config.yaml
num_hidden_layers: 14
hidden_size: 128
num_attention_heads: 2
num_key_value_heads: 1
head_dim: 64
intermediate_size: 256
vocab_size: 2048
hidden_act: "swiglu"
norm: "rmsnorm"
norm_place: "pre"
norm_eps: 1e-06
positions: "rope"
rope_theta: 2470.0
rope_fraction: 0.5
qk_norm: true
attn_scale: 0.125
bias: "none"
tie_word_embeddings: false
parallel_block: false
init: "trunc"
init_std_qkv: 0.0469
init_std_o: 0.0469
init_std_up: 0.0469
init_std_down: 0.0
optimizer: "soap_variant"
learning_rate: 0.0107
beta1: 0.95
beta2: 0.99
weight_decay: 0.018
lr_head: 0.00551
warmup_steps: 33
schedule: "wsd"
decay_fraction: 0.644
decay_shape: "linear"
final_lr_fraction: 0.0
batch_tokens: 32768
max_seq_len: 512
doc_mask: true
train_tokens: 83760000
max_steps: 2557
dataset: "wikipedia_en"
Each number is 128 + 32 x the weight over its row's rms, rounded and kept within 0 to 255. Layers, rows and columns count from 0. Numbers have three digits each. The size before them is the row's rms in percent of the matrix's.

# layer 3 attention output (transposed), 128x128, rms 0.277, rows 46-63,110-127, columns 0-127
104:116135081090122137087125121188137115144168131136102156213103153106126151123149112097206137136117068140085143138125120205076140150148119132091128150114084120114188143096161108105079093151107114149112134113137077156192168151191057150090185105103106081074184157113121115147191144153089110155131128144099052160156101124155104105089127098128102133158086123161161143117122161141118184105154
095:183094124162095068120100175113084101136149132067137086127184119090118116125158134160130130127082115055138083111141199074182090141152093151155112175167153156091133129100141103172138144126183185118134151121119094136162177146145111111162165128082159161127149141147148158073120183124130153098131084193102178118142080136124119097096123140115079143159110134063157174158148149167193124077141
090:190114075159089144136092160152102138088153136110134137165105108118164187123142110121096162099135087151136155101144094146158079088101161141127119135170198114105175130156160115140085148166118128134122083122146152127111111144127147122132109117155064117145100152114181184117081132194092147059144114123083178080170139124106138179221108101143162155113144165091079116143124127136085231085159
089:192172131139093106137145106094134121116119136137044170141153142123170184137094126169171097114105138135154088163078115102164085109126068148126145138130159136070111077145089142145141163099178110098066115107155097075104082111163121158149159149109133144038090142116119177120168112111142145130092170113114169153121101128125092124164097153145169063118125086150078102084175132122137031128090
092:118102122092193123137140134144142143150116126073122144176180103125159172109125126121150102116120165136115119136089140125091079095086098191151192099181134148179183118157130177100138131102126149149141122107127120094079143150168115174141124150185147102119071096129191152053137133099159135099125066113114125129173078152166061147198148090086138159123169157141102162066077079165097165105109
095:094137114110150083088114141134176154139110072071092168172146171160109100121114110131111097130134059130136152151113149142089162109150119206127129149132147167140155078109127120094115210123162136143127146083058107141134151138117148137069087141116124094179136150094119125124131076132206137173177032168119114118072113132115149111105136162097135129110157041118161178124147182132159111142183
079:146120153110116079113085169146125180144113142071074112153154185127108092041141130138160141155138135143117139088111073135108140148112117058183153132153182115143107129122054145171055155117151171119115100165149083125102155150133156115171143091095079152106126105141135110142113097115165164100144164114151152106065129149144160135110145070110129146105189117051144164092158184147155047124156
097:077075103136152132091092136149096018144135131159114113173127161126102143199099084150150120157080151098138173165127147072085140103089107196079152143142096102134120146130148145104142105120072119146119103169200115103142090121051079079099140144093122090109094103120054148123137130148103165127127147151097147130143084138138145135101083115111156132146120134097094118103178051092078095152141
102:138093103135108098050085125101145122099103210127133175137147133158139132102138173157129159166136131147182111109146133124080136139146109139161071175117170139217150118085163092082103157110132099172177155161130118128091134152109107142155131124199146160155097114110168161155102172168093142144118037137171217139123179116112122130120176118106144120150136106121140101064142096090194139142163
094:142082102128131175093130150106162121064152113189069067133072123087137135137130127154111091149149153147106103150130088095156166136109101147095100100133096117049116132134150107084155124155124096093124161144068102134195141113127171135162122131120128127117114117159112130123136080092179151092092124119132058199149030127132097136107102072194095178094145202142094130195121115143114102129110
098:099151132152106058100136108116119121079159152156189147183143177141154146189130144138145103126139120182161119188106129084089121080117181108124126145140083063067104142105096104139141155144143065166122128091144146080147121117113168099127075110099121078122127109123148055125106060099141165188149151092160150144110129162129146154119103085108107113117174132099096044164166110151065161120080
086:120149123097129114120142116171125119152110061129108097181144069100112182130157150099113093062035145165163107126239100158128092189124151128140124150141122174102154127139118203114202084121118140079150113148106139149113172074167148124123137146080132130106147146107144101179129093136126158188097053143091171123163161153153104173131130140081143122102130127124114146098189138152157102142128
096:115132133096143161147144179119131077146144140131162123135175147142122147155099177104089112142116094107090167156117101135083127143159080115094120126158106167163107132086131116088101156141172116071101136082132118185148148072155074081175143103059079112093136120084174162138118129077114103092156158113128097175170103172093152154132178199124141058109151162228132113079121103110128077151093
080:213179118059113088146124108139150116142087108187125096114169126104150131034070108159145114168125109141132147142186119160089100135173098166116112181094120137164116139133125104126138112075152117189155083171126096054123113102129172144134056132189127105116073119162140096141105119171149142124117130067099087081090148122146104142144141083147138101079112109130126105064143189132096131120104
090:146164133158163130150122094159115151170154173092161129130134161147144050167093093148115095108157194108144112148137116099121093144078165154189142115122118093159125095089129129141077176162146181129119153158135153146177114132146062143092161086125104092100114073117150086109171094140134138088165098116179119135068138140102094107101123157111086122121106106114177144144140080186078246086150
089:110128137116122168158123066161199144131126166153155107100132139124137167128076097114138096126160189086129159115164147095138098166095108136122100134179117106175094112087125132156182048108118098167132184168095065113114094125091144161179103158106184116112064110100160184173186107154152179100128122166151137081105096170138127134110154145154126155187143170160107169112113106152134071063134
088:172135205152129154078127136175114135080119135140148151123115162117133177131138125126092098161147087155162121170137116130127125163142190086145102138128184173100187144090194112117101148129170115188140133126115152117077087100134132147137150163175152102112132088110122168137131115086164165121077143164117146086185128138181093184130135129150083174184086131109183112146210126155186215127112
081:107070157107132150144160112117120106128082103171133070134068149165112098097182128144132137136100084118152137147126113171107139131112103163138139137069161151171129135135169063137160190064121085093121123162117151160160162119111173187160121127138137132149120101094130102141023148087156165165150085145134036115049108091148101113135119150138173182110123099118081121092125168133148086067127
109:157163185120187145160120123146104149102114153118109066062159103119140129114122097127107166115138170141146154134128158099134154103120118090157132107111066112147026114106084123144110121107166095092106169101103159141135061091101154086170074139153183138147127144091142166153100091106130176110114123111139120152034107078100181177221100173163119164110130123090116135107160113120080146136096
111:096112111104147161146130108154206140124082108135176136140094151216148148135134083147175156119148123191124129135065087201109127106097134138115129144083116089179129144143142092113104122070122092139097091128110182070120073102130119125128121092192146162072141142141175169120121124122146090076147148116156143141161168151090141140210167062147139082130168102189129120064122104107085129128119
113:080131181113174214108114136108126182161101133107116126116147145067116109153131130096139093113135179025143108113116185135138150171129143120056192094114113141142102146128057138108187113083102088141131144093175140142132115134123114117105175146116167154107176109155091114111132204060139151180131123144118140147142083132137133112068112156088100123128127115144124158098126137117167118202052
105:076128077122098174166123145109139147112088103122147051097105091134079064106135153100098098071180062156171123119109181131131135122120131093181121131120144165117136101105171096102103112116167189115152094125114145135130150153100161065132078113163113147150092089151202116119078100134098123100099081098141087184124145168098170122147145179134097163124163141089147140106087161058157197135127
115:093147170105084151141163145177140163125107146214184108109103166118130100148142098090162112169135069155123133101141134127137167176116151072130041142060100098143045099102116101162146100066121107108100143133143115139175097135092131113150131109107147126098165193145038115168149125150155200132115129159114142120138161107119130159104120133181112154127077064110170110134144130111162088147168
103:141139197137076140162104119145103082145129122141160083117148119158068117100128147106108147159137117137150057114129126069179145189084138086166129119119134138147164125166149081138138079117067134079166174193166137087092127152112106121156096175089088102103129090088185114178125110132078120185145149140155068151163136074141119152120114120082063138202129148099118105115159089110107187145156
106:130151161104080119137144108095126163134039086143173144120137058064097141220140102101086086095107081134133161120115128116128117059149123119083109113118088121134163154138204156144160083130154064078139147094079086148102132105134157142088106106160136111113068165155173127171120124140143121129164116120123062127150116082137066161124163155144107151129109137179136131178142102171112073149086
109:153185134162084172114129138114148196142179159088119157078098119136124131110136157098142104123150174149130067121127111170153180127145131108175098146179113170169154157158132074135132105166118117102138068093134094152148142177177152131189095116141140111162084132185101046109176139079111060109147134108142146163110137086138147160126141188124056114152147150166152129174131167166079131188120
123:152183166132116153196148168133077131103059045088125114100118106111149141166112093116090151131157155064097146121124143080185105119162162074084133089077072153097117143113111136116128096130129123089141160064126114142155129169103124125171095140100102140086136150108139099141108086057144141134196150109077028122175104132161138119181155155138124162122131094084122124162110122130106183141104
100:045129076150144173118078128164092169150117112100124168119097132060107171060115178113118079125130109098089118152138130174094107124140115132135100103151095131129159160121082110128168112135147138163142156138101127163106138066172118102169037125146143120101088112108070127164112137197050121178078164165128147103147183157136149152157144155164086120129112116104191132137089184114136134148077
119:143102161113134115143162140165114082158103132108099143137091066075162075106095097116111134082086162105176143112102131135135154158164095124120137152142120127167062138108075134109118077095188096079106141116140096162117116137150091152082188175124188149100082127078144214125175150148121189093141110162175137132118140082144183111128146166144165120124150141176134226093145100127167114154162
113:111099147124137125114146118048119153109167123133178162098078120140156099136064145107157192194153105080115115134062097193128131077187088108072157091125079090136134101145139151140053135133127149193142118105089159099136114128156086137111112170099094172217148117129142133119107123102124135154135133116163082163146060194132151143089062115164106134116127146111138140136085162097129157136097
116:103103121113118174148122078050165143145088111084142078072072094111157080139126107096146127101122145100149114114168131180138126126077167196183146160169100073116146141139139097190135104185075124081175102168139128144108081177165104209117127148170174162146127140115076097092143167125084122155093139127137113153123147122130121126115054113137122089160092104067129125082127079152134157126129
093:174106115180151164081153136128128169119206111128132193102052146121203117131124138106143098125072132105105160123115105181140082123124120069150112129191140175134136134121074181135159133181092100134123167086125082095116119141108121177134188086182106107165116104137113189146133081087139136130076087095138121152156173156144147151091078136125181115167074156163144114112096109133119122190155
113:153184110130147102147098139083135117108131121125118131140076112149125160111166111094187152136131104126090126124113147072114179056134060139075066154189136138056146143129108161113153061114145154108106132105125172134146164154102118092174086152116087104149114172128108191077099149086161132148170187063075137109151159101108129105154121130155163158103151110128117122056124169079174116196107
120:100104151151108173139075178159094049121119136121065177164129148140169124144167148117147097148133147160110134079148071184127117160158143077133145149109160129143148095110064108139192130147148133073183101109167204107078135141183116121098144090134109135156169182201091070117102163146133150123136170157162183095148152074093124107115086135097107138141118164091099114121110107100121161183122
105:127090128131095122175103098083179140078117109152140112077163094085121080142140143125142110124116143115119178089100179103131096121130135131128114146172055133200082070120091136132148154161143169105115131184129097123084148175098176067139096139106119120132139186101146075132189141173149100086152097100126073089077140093133142117057136074074113163140162072124133117154096098144110053136109
107:073146130151144115118155135071132131159145190109147135111133087118114136162046146098130182129123136137089098179158107128143130126136152128156100129122072109105081115087070201181186084162069125169115136126120111122162101136138079089094093129148154106161086164118153138147144113096119145154106194114130143131132141159145135065186106098096094111116171153177137116209143151110026153156164
# layer 3 attention value, 64x128, rms 0.272, rows 47-63, columns 0-127
103:122200186184150127115150113118108123105153112175070144132151126050093076086128138145095140173145144094121135101147128119129141119123149045096102069157148144085142098112120101115060143163120132103162126137147203219112141114149147073168082119095092109138156134140125112182129087135070140168159115141112093164160088152137167156128139133117125143125105120161142172133054122208081113123109
096:128095116082111111148125160152081134142104153119125090123103139205111152114095137165077114065130099145070122208147086156107130170161087089165075163127078117080141101082154134129132086107103164161123145174114116098096137059104155142167117109109168188146101123176170082158191114094125085105133152088137160122129107141141124114056152176159080138155147120105104092111066094180113110155115
097:126148148100084093141157098081132143137105107161106160148097152133092088106157132093142116165211050154164112167095094148121139128114097104102168158055127065158183102147122168140115106134057143152152131151146128161067109165112110111116153116077163127095131139097081110156142152119072083105137112112146115104087138123155163126124161074150161194119042129168201151176120119139109128099080
104:123094102100117136119159169138110101178131070157077128077152117108133114100122079163065105154135104085070151135141144097129144176128148164084134158150115127074169187090118134163115134168191088164120103088110092156122133094137137105143112070120091172072111091105136115121145130126093154139118166096094119207085086205150150102212135145114117123136178110180095125121099198126119156149089
091:102085106098136120167128060123089104137131144147111172123138123100137079151147136156112119148132091202167189105142094140174096101162156125171208123136149099171091177126123146141152114124179165138118150104134139184148094201130115160105142119121134113160079123157112156166130123121094081118132207086117141154074102137095100145129097168129187089089103207187057093141119108138144151171085
094:138113073161136094108128110113140133150179166158089127168024163123145223139111167095098139143131197133156107114099164184106182166106152142103128142160119060139089089125116113064167170145141106136170099144105143132144182186119093129069135125069178177103153118128097136066191150137088099143127150087083141177153161159139143137111108126112142157116082118129106111123156103126127120143100
104:087146062102062121154080135114125109089121042158182186108181112144111090088093126147122118149150153159074150108099117147113151147103118153150115107116130096126102168101171141136118153146123160124145146153122141119113189152163106168173152065110137094173147098111137142124069157107165129096099141071153107108181135129130119045153123091146156156053165082150167121114075080129105086059130
105:101110135170129147162134117154123115166181147149088079137102151120127095124116145155123126096071105173170111111085098192101127142092128080191136116162150064145147091127108102159105141100112123130075117178168160067124089111110123186105117086100176119142151075178143143110193088158101124101186155129106116105060091184072195147124073129154135114069118160111115162115079160127116146136080
102:159114139090134105169198134106153170108086140100116144111135122111078081106122151134132150143114141093107183099107083130101160083157155160116138100164184085149158147108113152196127093117068106152176110145090126090162133136154130145128124115086127172138125177162127136145048155095122174118166113072068133108156187065129191117164118144213134105153099106125148042144154105132105152124180
107:106131158149162137050119104114098125101126111091077105076194162180137110176095095115154146112096114174063153084140094115158124078126055173170119127140118119154136179130169113114136170139108094189155096154096080109092146160184125045196139135114099127089146142144087111092136128130121054114148172141145136167158117120132083139115158127098057134170115125119165104087150156165111141138159
105:123091121160131097150072139233162125134121187133166128116101112088163109137153167152163065111148120158110158144123137104091114094091180118108104213157106121132114122108141101134153118121113186161098067213159119171121093143069105153119161131151116072095131158141099114126154122103193162097121139108142079159095189118100165153179180112118097109143152152175102128159121131193108111141092
102:134159135100109143099082163139172101131147128111136179200145119165100173103114096111141056152104069177100131125186176158147152143160168060139110188125122136124167127096149151167193112117121169164107116099126143159166121104137145142144113111128145083165149169162114124088173163084163116140193113113103076112146178077178172137105118182107069142106126119187166196144139104079135107146125
090:073137107084081142150098131118090116107128186036127121101194101107094106140190149153140107174139142094134104108138131125139161118180139139158128162101133141125110073169174135116168131085122136142165112160080131178098187138095071169142162123158131124106180131086055194115105175170108165114169141181132159081110163140146094087138114152145125165133163105114144196138148189166161121133154
098:101106070134073151110192134147117159128125121118144074090138102102174092108102113093142184168212157136178120097110143174074114120090152096140109208101115129109108170095114140125126163032122066110146180094164129110104110161098107103142187143157113194136076143152151178170110143105107158126157200080132120073150137109125134086143148150118087129133091117153122159148094126135139151100129
109:132118062146123110181096146120085138143109138149207081058169115096115093120125107118104105074122150089111147087170108102086154097147146083097125144178133170060141171094113123144123102137140143180109149101100101154163107106170120067111086103065107129115118068095125169122139112101064082133124094120112106124079205109131103094141125104140149168097190178119148128134130060087117150136180
103:132095148133210143180172141126094121210156076110085144153165151091121207163139157129150153168102108190125112132191093126145141128136089146119144137118124137141174047121123128109126120091044135170130085134144083107122166170152085183112132126113141142104129060129137120112127157090105134107099135113139096164137091132114108140142213165115122079137163170123112156161097124070155131112199
096:171097111177144109164072187136127116128097127123149138172144147104138103081129105098169126174130137101133193106081103125128172208159139092121158092185120141204163087148146155161177127142148126167149146124106140124109185183075163143157134108107058145159146162092137134100137116135165170141142130097149121151141151160086120130113144154198122034094133127052111131068154130169172127135124
# layer 3 MLP gate, 256x128, rms 0.297, rows 0-18, columns 0-127
106:088070110058111115102110168160127130106151140180106080174136134141110142090129112076126118130124098087145143138104078141098116114159152123197123122114152154089156048106175079084165131112076108130145131127122181153088125076129111163128120142130143073088111154157135130145117088119059107126091227168107153091151162043152082091161100110113102143124167119108164113151159123131167094157182
098:165106100126153216107087142111132126131124132115149129164146106118181197112182178148120115149121115188108145161124150166090171180138137135148169080180141143133183116153115131152129125188127148154101121152108090193130065101117151150212115157117088049145086135149127101165145132159098096126109144049150117136103199147121150140107177141138107134144147127114179129082144064128151148126067
093:155161144116117134125099073068066149104116095112112098231080127130121125071100193107181176130130131134149129122130118183105166139176136154111094153137080117057125141113187129175159138172093090138145141149153126147110123132100076184116125164107165166189141165154087105140110082075106119113143064148136178159137089138087144158154098118095145151096165170180173138094113125156155138119146
102:170128147118149224115108121132113184136109120139070119094152151089133134129109133102129164139153109210130160131149168129093115135109135237087186132106169193159120110108172048098106148095138124057086170148110144105159176194141133129097114118154137093071164127090137115141151134066186144107155143137137112106078152115116096124160151140143125164163144084157193128114132115118165141137134
089:148063057119166159145122139156119080123145096120142141103170111147104155192126155095138154156154119130118127090138101133096147170140151142117125109165155096211133097161172090136118127161146058098097153129169161077076175097156128142177070135112138144169096180096170107133072095209172161159118121130070163143080116125140166140148151117087135137155126096112165155135116152222114125166118
100:131154121174089163066146102104118162106176091117090156095146162109156132161167094199112073129141151156187163123082096141136213088104097142130134146112167131084152152121188115112124101169132139112160154121157061137099141083139161122176075117076099188118089101158086105107065131094077132162074107139087163120153129104173106139164154151154160149087093107121084104133124104113182123156144
092:088135131105045150146172163105112103171130123156101086069147158134137094134122109173125192144103175123141100189138098097132187148111086122134138110172104191131122123116138128172189126151115118135088133126121102157119117134204141093152025067126121130194085073126157131161083103078102083149151070102104125112115067139135132154123103155091082175111116104106128181137142122089109143141131
108:125114200113182114125119145110105124087121118171123076168121110097144171104052124148168106148117145150092121120114069185192179090145133101147125113149160115079137069100182138132169131112140108127118146075149192157178108100135110133103132154087148107065107127135111123115154041104175195121091105158107155112098149137140110146142084152127158155126078107070134103139091114210117075113093
095:149163154157095086082123088138102105055073103161147152130137154091106148112092102114155126151060139109105166115164090119111151194144070093122153117113090100143162119109153051123077168119104133142155175141082117146160193181157100075123153088125112138120099115141102141130113160129167107159160151109103133121115179105148139180213074102122152126227096127082142144114132101142172107125104
098:148103129110154150127127119041150085164125115140128103083088142136131126093189123128162115157128128161139108083143175111198119116118136147120130192123160117136126091072079129138086146125140200133085124158161135161100140125115174130136137208148089116158032152054148132136047143136141139171155138175157138172129130125123104113088164127133079100075191086153161073143144121164168126154150
094:137085151106166183070168102105125113122142164081128137086160158111156189104130095180081154174103142153125133093138153125148143164144161161178162138174115105138164045159129100063116172106125118077137195168116099147084114170119202136158139127120098049091096126059204140122140134118155090148114106114126128098080111078074120116161125153095146183128121143143139088150123103130123149130105
104:180120155174129157055151141106105103155109136112133107205173155103157177135170113095146181116085088118102066078102154210110167123096116159091111140145121170160106124122092192074158097128123113124093078119071111180123127099162132157146104136119117120093123164153165160112125137101122133151118185177146159123203171127165181148155173113082159120128158117143093118168187131096174109138118
103:161185120087132099108155136132073120108121134115092157087065125111164092135114164094118173152105141133088104160071158154153106139147216138093119159161108132115137171115129157138076108127174117142073093137061111151132134093134159138094141133195082131093144172136114168082128184137156092108170151113078150156178087117119167122140102126134132134123155216230136132109088160118185148109120
106:147163115132110158129132126138073137078116119079149110141187140060060106200131151236094119115145114157107153137134105119114116151106057138137113060152144126119128080074105144124114109134121113153128111147059107190148063145110121100102138136135137123122110135109133133118069051080138114144090171184058083135098171111083160127151190124156121181141104163139141116106155100099131158114127
095:182134140138141128102161175158062124172159118154153135128094144134207129156131134103188112114087125107120139116079195185119097098144236090108140082134102130139099168058116111134148150137218136133150112102089158126108132119141080171115158128219165121115140176148145173144102108142117118136101086155101108153133106100164117096110119173151148142114100100111085091111138112131187159153180
098:166122140093097149076159160126156155180148086114185140143154170099137154118104093112121138200120117116163102121144102164131180104103179161152142145166117129129089152143130152153170121153115113187129123159136129116118148057187118093074173144113168144149143102057162163147165096114102173162099117093173195063101188114154093168112160058120151099169123107194142102166095136132161156156116
101:109059168090095134133145154134126194132129135142097149091100187147103130119125126067087137158133130186070187102094110095092181126125137139115136090154115109118146147080112180198183154149112109131110200188154115121125131104159132119177171131113128062141138130154062103164168101134192125130150183140163114126183156163180135115116147065121149095117133101177176098171142181145130114126129
100:138099139139107110140149112138129178153091112157087133182085138162151158170171125189099161147129136090076146125114136142115109129052156139232129173178112111127099116094105172195111062084145113116142158104127166102141128152079133135154149127144106135097123185145145121175116116205196107123162177099167145157124084124149120110186172127127102187102145143166173088164119117104130123066103
097:084070125149125155195123112118098155167129139141110124155153164086108098149164129158098102166150144098106197103070156079078162179152151161112137040144120088143137190134078155161137088125123078139114113074135164162091104148150085176108138141151099122131120086173074164106097169130125150145135124196177181116128090073114130122135117127153181169082122114158112125063110093110100101098117
# layer 3 MLP up, 256x128, rms 0.295, rows 0-18, columns 0-127
105:147087147141104128142123151107124165151122102070087087126093188116101221091138063113109090120109118169126141133089160061125154161110155059095101149149134129179160121108169132095111136137141155143111100144126164126130144104148185171110063123156181117183167149166079215126095067064154154119159133159174123143095087080161107165122157123134118150110120100154153116108169149153182114133111
109:140106176122097174116131140185111151074083164192124132123127139085111123099143159153152113156112088124102106116097115165105130072074121143100148087114129113085178162190136133112198134148144133139119117164105108136213155171143123084167026150114156116130105098113079086128151146148092120164157100127144183138082075146091135144142155148139098126162198113106213114083152095135128158135087
094:142166060214101109113128146115142093153086141198143221145185152132180127145132113123094086139078118103135139105157178134169142178067146123136112131153102136194139153122170098095121145132123165132118151121088120066143137099158177082145140087117077082072077154146164107117116178145146086153104165130100048127139144143129174123109191110113129106168139132152121175114128140163144088121130
109:122128138179155143127153207087157077168154118116120099156102106158117088152086143150144154104194115097161094099181142129119155165125094088153061174065096106091111102087155128116136102122132112128116136104140142138144050125127137162098156117113129124142171140132106150101100143141107126157068098073092158099154140176131141139067108155075192112110153069109098102118175199092139188057156
089:105135122075102058174140136106146170088110149138181137141090142075176114095138090183158083091062131147122115164130133115153074154107117142132083147088110149102129108083123146104151138154113130147142116101044122148162082197127166144117112141190076117112125050176193125100100141112124093127100118127172075092130117176115068120105120163135160141137110192131070138139145157070132082127121
102:120146120126130190131184091137166156146158135106084170150162130076070144122148103203117102188132170178137162147143093164112140081126142076087132114114055162136108108153163116142160118109138104134146103156127067085117139097169086058193158097124125120155099146159123079119180094117096160152069078091097107100179111089177155116159135099150167169159138133107079166115129159136181135142143
087:120134108089109161123172118151133179124133152180156189170155181107124128110097157151160165165118117169156170206152107136090115087144155145126134087131076206159147188059148164103135127083097137122120182120135160148127170090156096146160118110115125112221122149077101147135135143112166054129164126161149084132071076121108139144127116137117103067067106146129100142115133091123177125160089
106:148116073132106152176106118142115090155137115131152090155118140159170068168080091099122130168157099129048120116133093121199156138128109160150172136184143142138106127125066124102099079097144206136072141106167079120131092166168144183140108098121129119085139190153099114116140137108107158140115162133071115133133148150090185098070162119154092077109133098055115161107136116124152201141184
098:115130120148132130108142122159150122094185128166134121114111116114169108110129117144153106180106171087118098103142090192110175158136124137107142117151152135081144082067120118077098131160140121159159135181089131162164115146157064118143174129138112090130092124114120160130108125101177135158128171131139079074112181128107144187129024104130168103248122132025069131117129123166156125137130
102:101145113117098120174133187118083144082183115209094122162121162104143115107110120095106113127158154173121151101145158150104152171117161121068161088140095160133102151099119141075163085142116097135067070113106080149087122112112191146122158115124112051106089178100173136108111120134146116126131073152127135101125096146157133161068171135117139166081175128224124152181108098078098145148176
090:135130129137202134094171101168073129128102135129128135119079110108150159117134060237094173118098141140098148056111130084127091152153144086095116074124126130074097114065164127173100152082075167096124103151166115106130123093076133131161148178157150108111102150083150119075113112172176090140185090172159082105125123086107152173123157117122142134092071140106160135109135157131125156108085
101:081147068131094121199121159093124163112156108100096125099119087171129080119119166138095137116175126182128123133122122091112086087159158118068148148096102121124168139092175034134137124114086076122172124159138128143131150105130142163148126131120090124169110069146107067094124167145173116088115116106057099114098104095144095144101099161102107116127157173132124140076091145127137157012070
106:187122074161074149161044096135136130132111098141140139162163159093107157077138105126112125166133118112221160146134055086097115109108143118168128149148128124172130159197142121071161193103119173130128094112137115151073166190106110126124127137084102157140104142130111053122152108133080129146075089143187121118147136154103126185075144176146128091139192092108094160157099113136110139102121
104:067152124095096186164147084106116061137127121067153175169130104146140126156114168171068078153136137145072185132129135171106083121139068100161122165152079185121102120075143110140108149133213115110162169120151145141120121132104138186095114117136113075150068133147148098093144136173174186142116134146145134165103155152134145071121123146091123125155086097104088076145145176066089123159112
100:153117091162135131089101137159155118115165082121180134130153119094185085124145085108148095142077118138169115120121159137167154083117168113114089102108144120204144174075135087078117085128217196120102146127058169116135073131154098136115165108195139084067127148154179139103076161119146114108104092100116101132126100095167113110166141151116180133120108146118125155095099142096220150136158
104:114179114137078165107127154117117141125137142128190164100115126067126151108112071143120095177112150123164119142154126182143101107126154141116109179095130109119097169101115136145136140130150155196087114213121121059112186062165143137104110141129111137149144165103167160125070124127120095179064170120157166046117145097133108162171163080153108128176167148204138075116090117177141085162129
095:146125103181154122135143097207147077124076080082085193127138135137133113106135138158171120111122101072112209187171131082122157103161111120128171108097133107138163133134119087155151086072107128118091081131093127143042157092137094118078153173133163122085124148119171098151143158201103127121149091162105169136128051111086116134109123167096102123136142139156137125127131036097136123112103
103:066131128154161130116155159151133065172172097118112133112104158119155077070087161157167107092149164137140165105104162171103171155109113119122066183086169138100118117177111108135130139094170080155090071150124142119160094175085089124103154121080077067119126139181164089102117168143155133120084132115073172153127141187181173099085112134115185112197126120165122113149136106110167119143162
090:111110119085114091195183077124066122173105126121185121085159082089132109159145139140092118142086111116133117133065119137125118163110092175114181075133075113123154124121111139145092126075136112114130108090114095192108135189196167159113080165163169083081095115061155174140062142102097151138116164146141108055149118108129137117161152120177112042167103124147125146114132103124145145136108
# layer 3 MLP down (transposed), 256x128, rms 0.269, rows 0-17, columns 0-127
113:139065189129136139131166138109165159126182087113130105181155123127119158115103113119142181132115200115165140189151087116129120132132102098116113105095123127110125044116117146191067201104100082178216174147133172141055146160109128118167173128121139112132104181106173173170112113167157117154131134128141118133110167114071122120144131119154109097127144094142194122095141110186160067142145
107:109140158079167125099138120166163166142132118113175160104081168103089070177133121135126121131143107073064100148125133130122143101076131137135127109122163179109099041141084127127135146160110144118131200087187133107089158107106125138080102147141102123135127110123192084146157141057123126066070111169071143157096134142105130106101186080113186101098102185084096092088109156134160133080094
091:143106142141104155084076166162121183192093137131154130080134097084182096154132069178095114128117100155166159151106161102129177122080090153101159103162091131174141086101162105126092078142119118162075035123112116124145157126129141125118119212098108153133133113129156074162157144109203132147189141161081110101102146079131134111127178118122098158144125160117143176139160109151110105210128
101:154196049102127133154103147139109156078141108157080138062193189102119149115103102167133123165115050136149180212099076143131140100108103164100105095143181116148103149133143176100141158138145123152157148145127117114085078115109091097134134119092096101148131092148133138121153168108143150083157116146143107154143114072140129135093129123133144167050140123139119178140124111159121025151197
100:084139138142123177128157137088097187116166141198102151169119158156125181151127102143131166079081076158140142067087146110126163121184122093158169160132097130170098168099212123153124123141162088168056127097114165139139160126072107081179091121110133118157091132163117086132123099175162077149113167069121135108216135116164152122192088149134142163142107114170093110139144125119122137114132
100:122141074155136113149128087126125160228153157145133138118113095146084152125103106197061148122121175147115115158150194148092149155181123125161162100127115144115125161071090156122123166119123164119144087190099123124104169148177132078158165099115162108170122119114154121181187130138131116203163108047111109117109090104087137171162110159169126110133127097090143116095083068172080134146168
096:119047123112169102113123162121164151134099075051177158159149123115155143144110152134105117128127105106077119129167160161199145086094066162125074125163100115105137090125114137163126109097139151113158121141189094062146094176115059106149176087122094111127088164152153174147156191133158106129099139140155102143162185027142140088139115155131163144185078117155120151138128113154118140120093
102:107125159116126144096153118149135063091113130103197164111153130144127131060161172160111086073079165139147145120145129085101050121076147108145072137152145171155096154095137091097149154140142112141138102192116175160057184121122136119132143114182146132142122083169171095128087193165140157171148197144164080178137113118100157138126066140113117111147156165139101088133118132120119189098075
100:068209140079126148093141065109109128092119126113124143190097155116129073144145096132088139081177120074138112167111072133163121128176092102105209136121139125111137088105147147090072118134168086131156119196156127151097074122129178170120170130150179128140068178136113155140084148103103116093080145120080138145080086131149120155183093117144161174156178124168123156092136112122136124156174
098:123131074117176138151104081131150134131104126141142136101114177117096132122136090158101109145088201180096142138108117163143192165059129131084098147121070100100110163114130150163047076096106107133196131112086127101122130084131064126145120111132111130154145106121147074141101150134091131129125117107190143187222122154186139148135120113122159110086185109100131069043102113096106171126109
099:127188129121134097119141119144132127104165109092107082137173146144153131123131170161181100077097185111132150131114181108129149092104132088103115129155157121075193166151146117026081085096108159134157117170121165116117060090074135164166155101064110163135117106119184156084117148116145133098146169099184132079076105048157130092163104131100111123122144103178120115124091167130085078107137
108:128109095124089116129178128154160145163160072116104123075144090113146152119154156133164172115144135160070145200107136108046123139111136164064103130100150134146126138116167100146122145129162142124165123121055197145073132105129116180130159081202168096147108191114200094100103155142155155082130137164088136110143158128072144109082165092163112105112140063152156118121107097123099076184140
098:094098152114114133119166167130156100124152102115169069118194097120065149131142077092133131129104110181130119148057123097178156072144170212140152112113099187100084145102148118131134182099184102097145182074112078169114166127119153126092225126106142127167135158133089159086107139146123148199145132168074128130083132128123135123144104121136106125153073195124136097123148162149089122126148
106:100091147112124125140190097133186083124141137153126197161098160115132147122116142136101140135075143192128159161175119168134175131087131101123109088099129178121114134111156086069125143156168093092117157090127151121124134065136166136142144104173098197061148144136089062098148126118158169149082185111141163144098132158104069137097166186151098105192081102162143131173143056121109137149169
093:089166095057143181155140109077091141168153151149082145129118128163116131078111150106186126069149161124116169104098130128144179137134130129079093128141160146122154140159179121104124162128100111156121078059125156175092143077124073116132074140201102093174168132172103130118107159157104162134147108072159091171172152155097169128135142118139072098132104156073143110100112183096162209129108
096:137126076153086129170199129142064128097081091150200151123159088125090112145123112137139137113163111169110122090060114159128167096090161133133153182069154153151067111175123139149150117120101152150181095146138120113160133164173116099096108186148179108105102149132141171056098124140138146123161165080154168064109107138117170119142105131137093142141117101173155097100103113164163192135044
099:122119079120131166141134144109054075069193073122177164132129143157100098138114144146132101159136097097106100136132118125141141151110196157144155200143147064154182111118149152114158148106125120164132112121132102157094112087119134099144151095089109138133059110108099187089132101146127112190056143119134099205206113145143121131129118099092155132126085189107071130099158141174065101172150
101:118132159177124098155177134132160148159127129149154080078130147107128127162169099155213114124157125113105120150173160123145156096131084134150080160140121082088164111116060137161103153087122156101190129079142117132100081141060090125154121133141120156058115126052090132122114150162097214091105121119092161154103117144089075148154121109153088169166108128105108118163145132232109154125092